Weights of a small transformer language model.
Architecture: untied embeddings, attention and MLP in parallel.
Each number is 500 + 50 x the weight over the matrix's rms, rounded and kept within 0 to 999. Layers, rows and columns count from 0. Numbers have three digits each.

# layer 2 MLP up, 256x64, rms 0.213, rows 214-255, columns 0-63
519406491462452516483527416531495452495527471529459542466458599579535532554520621568466483519432560437529588585485482546507598538552473476437481511552542452526462527548460503446454495400508450
515445529535519455488470499528490469517395404550451599498506491477524441571518534491445496571381490504441461517551420514503514551534475478406491445436493521517541492510442362535516541490443499
531571390495428550529559496605556522573541549490504534364431567544546530554517463539521508512449473504453560501509482482486529503471545430467450505349483468610454574502475510391520557430482453
417558435555525476562570563522483468487441482438527523523533546379599559503528479459495496522457504463526552470492525514538537460438481458490551426571591483586546492518461365445538492456543530
516438492517515477463469491489370547550381482432514453530423553574457475579524448601498487441503345409480512566447540499488478476502524557561477485528506625539557522485500480516449563462468541
547478450485475521476554529542544473403385531444490567471517514541484513521483628540491554476541576412439414494482458575432488453502454475499535597573512547412458543499488497635472511591417541
533486593494525436468573484518612388548411517551550560450536546497463428476556440579542533445484520475644422511611483503475478649471461484565486456545484523512537489551581520573487470569477435
545456576442565508517450521511487374515513455545636466483534472487464425473557506506457465500520406507478487565543509437492472560471513607414509481477464423425488519460461522431466418481545503
440414437473541559590467543405542459410478555483438548484558613571451524532494462494459506514503445562494401586489531490450423535545556506382514584505461506543530469460511488562405504543437564
502533626500547530462540464528463509522479435530510506433501553524476467522571510510556446488595446499550417540459536537499577454499552481514536460476508453554494511463508461499490458437516442
493495482568455518536582455478483527546534483607539510529652532504555449507509413606655452513472422471627569503508556528379557555471473498491539508518528584507458476450554469439411455515422474
404494464464500398492497493442448454618479521475463412480443449560515517523508582555489551434484482446525491437518445589448473449431457485629571465496445463598490377527523522509445537433476478
508486545500380499534467443475530452505535505568416473444507564543456491528521508556525495476526482478573432564549583477603561505486524488509561466559552535469480555514543510581456491504571472
502500468521468592592588415464528490404527489520436505466506482604672444519534450488602613485623540531420468472561436444546510507496544482527532464491635501600492484513437494442542520497403513
464485529450527508559493439533552483486416452501449511574481529564537453493536585487548499399474526501504450505589402499450496538575424568530504465546585558556470441486554463425463544461511539
489452479485468520509526532462664561566553461507432484501598445472489507435478479477506443566501494483512462523479463462563587586525510520504525591515463497596412417497409515501515443499430395
496487583548495448515424446487497434541515530547446619461431548540466506519408535579488515488505475507615555569487627464479488580532542521494490496514488475550510492479550481467425568456524522
399518436485464561498495410531525499506570466466474452456484437433510501434537547525538471589517457390431540553430477577492539547523461523549450507528468486454456521493503518450575566506532487
565421523459511503486493543421433492579503521424503534487502532557496483509550539593495537534567512483484538475560568465449536487454545518441524508531450556542471495434511454474410426550520518
540478534442564465541518479573545503557434532410462600494454551551497490487531464533416460601503555515456468444389531508535546464422500426535417503531483459497509468577419447506473529465504480
532424496454477526527477530560447482473467567453543596546586487500499405523577537526548547496421544508515461494567478435546496498552437558558528392469510455562508535394456467463491482574426516
482424498522507623497566492539526478436541514405446498589475529532529548559508574471419495357469604474496378455588512490479481471503445609523571507572432603467516591498472593482429492495494427
339481458548479421571483468443559503587556529516537406472474505435491541504542468602498530523586485484405486527523532501504470505498583602509524444533532586407537418504453512420505520481561525
491503412423452500543522455423452455411463456504463607519590541512502530542460491455501533493582551557520482451490495489443543527449458569392490525573500528486597509437510501488348404515508471
613508519491518468471505450542535488449454471581467583519470412566470428437487494418552521520485546530501448523454526469587488499527546444531531457562555477615497534532446498530512494475522495
526481472544547578524501490473467386526438550525492511494482489528538514447456547476455577404522474584462488492566499451529503551505455576434474493554565476600582546480455519468376522505569533
543589501496644550529508611524470462474553498459498442498396497505559507494520609568509544494457384456432547407532574540517496485534523406474482480538488487456521550413521481538559488463540461
506599537588509434534535545548548548474400474495506445533494540459539512560484525463549515523567561563573502473497480577492487570482458387516592370491493481466483546442575426541545446484505500
504411460604531556508420539524492539491534512539486547621490578538453475509608510544443516509459450487575466593509628401503482540533511530447484474594532608557534570451452530585451588509551488
432556429580520542578526395425550637512590465454418484499434499484503582517564459484497580493508573464451445532509442459505481555500473486418530505440569354501417476570480472469567482578496496
526510461546479476453566484563533474565492503530512456504425495431606527441457453400524575541503496446458481391473528582513509584500503520497499439544421522429538473530426501633511522475560506
484475517509598532569412488631464530451462568520522542544555504480521510535573498451552456499510452555529512572576496520464415642460512510482459462426458465576575559488558563539553481424488483
439559496509532530462553572465477488621471461379470527580595457453535456473618525442489578470444499543506461517589387518544490527464491478442567466530546409462459505541554508500472483491529496
487599404590460475561541475519510542529449478419471512515476408437648522485588536442443497444570603546433434426517486528476438489496435393536526575486501390541485474517478543509512455503500546
464562555554508461398519461482544455510414442547529491525459601439496412469489516510529518554454532509598448561519454534560503539437491466556547408467446497531460470488547420530400478568497527
531474453405464469502486479456458447501454584546444508504597469520488536452520440535491505525537489545551544530522526499492462557471443471431535595526445470504471549521500540546412506491440519
520573517517416480461648507546525508495534550449524467536511440464525467567519542541536571535488472441512581512444536604485476410558467424521577526469521488518439465504508484520545391516472570
569507519533485460556496445483567552512505475483455454478511541484465461563495551522553516442445561483422435482470468523543467535533508462509551469523528504482577401563504431464525481445563633
532494641471536498447527464533536546500520508499483503566520456560521473464532507486553479594498564359435389576541558425424564571447459480513505582435499522511456576492501491583444485523452471
507565472469494577509429423479493550575451495430501518482512532568560499480553475612433449505559506486499525521483485540495538506507536578535568535596469579465540495480525403574517428513450511
493488545436538533457460496405469532561482550488460541571526368574545535510493377549475513452540391474468500493508519526541491561520552442462461479442486488461439496480560520483490560440504429
449550414383423551531400442484471411631506500531626507435498479522555515536575482471552575523469497480462543443527472479520527534483499586489522524467638465539386555467553523478479554513456572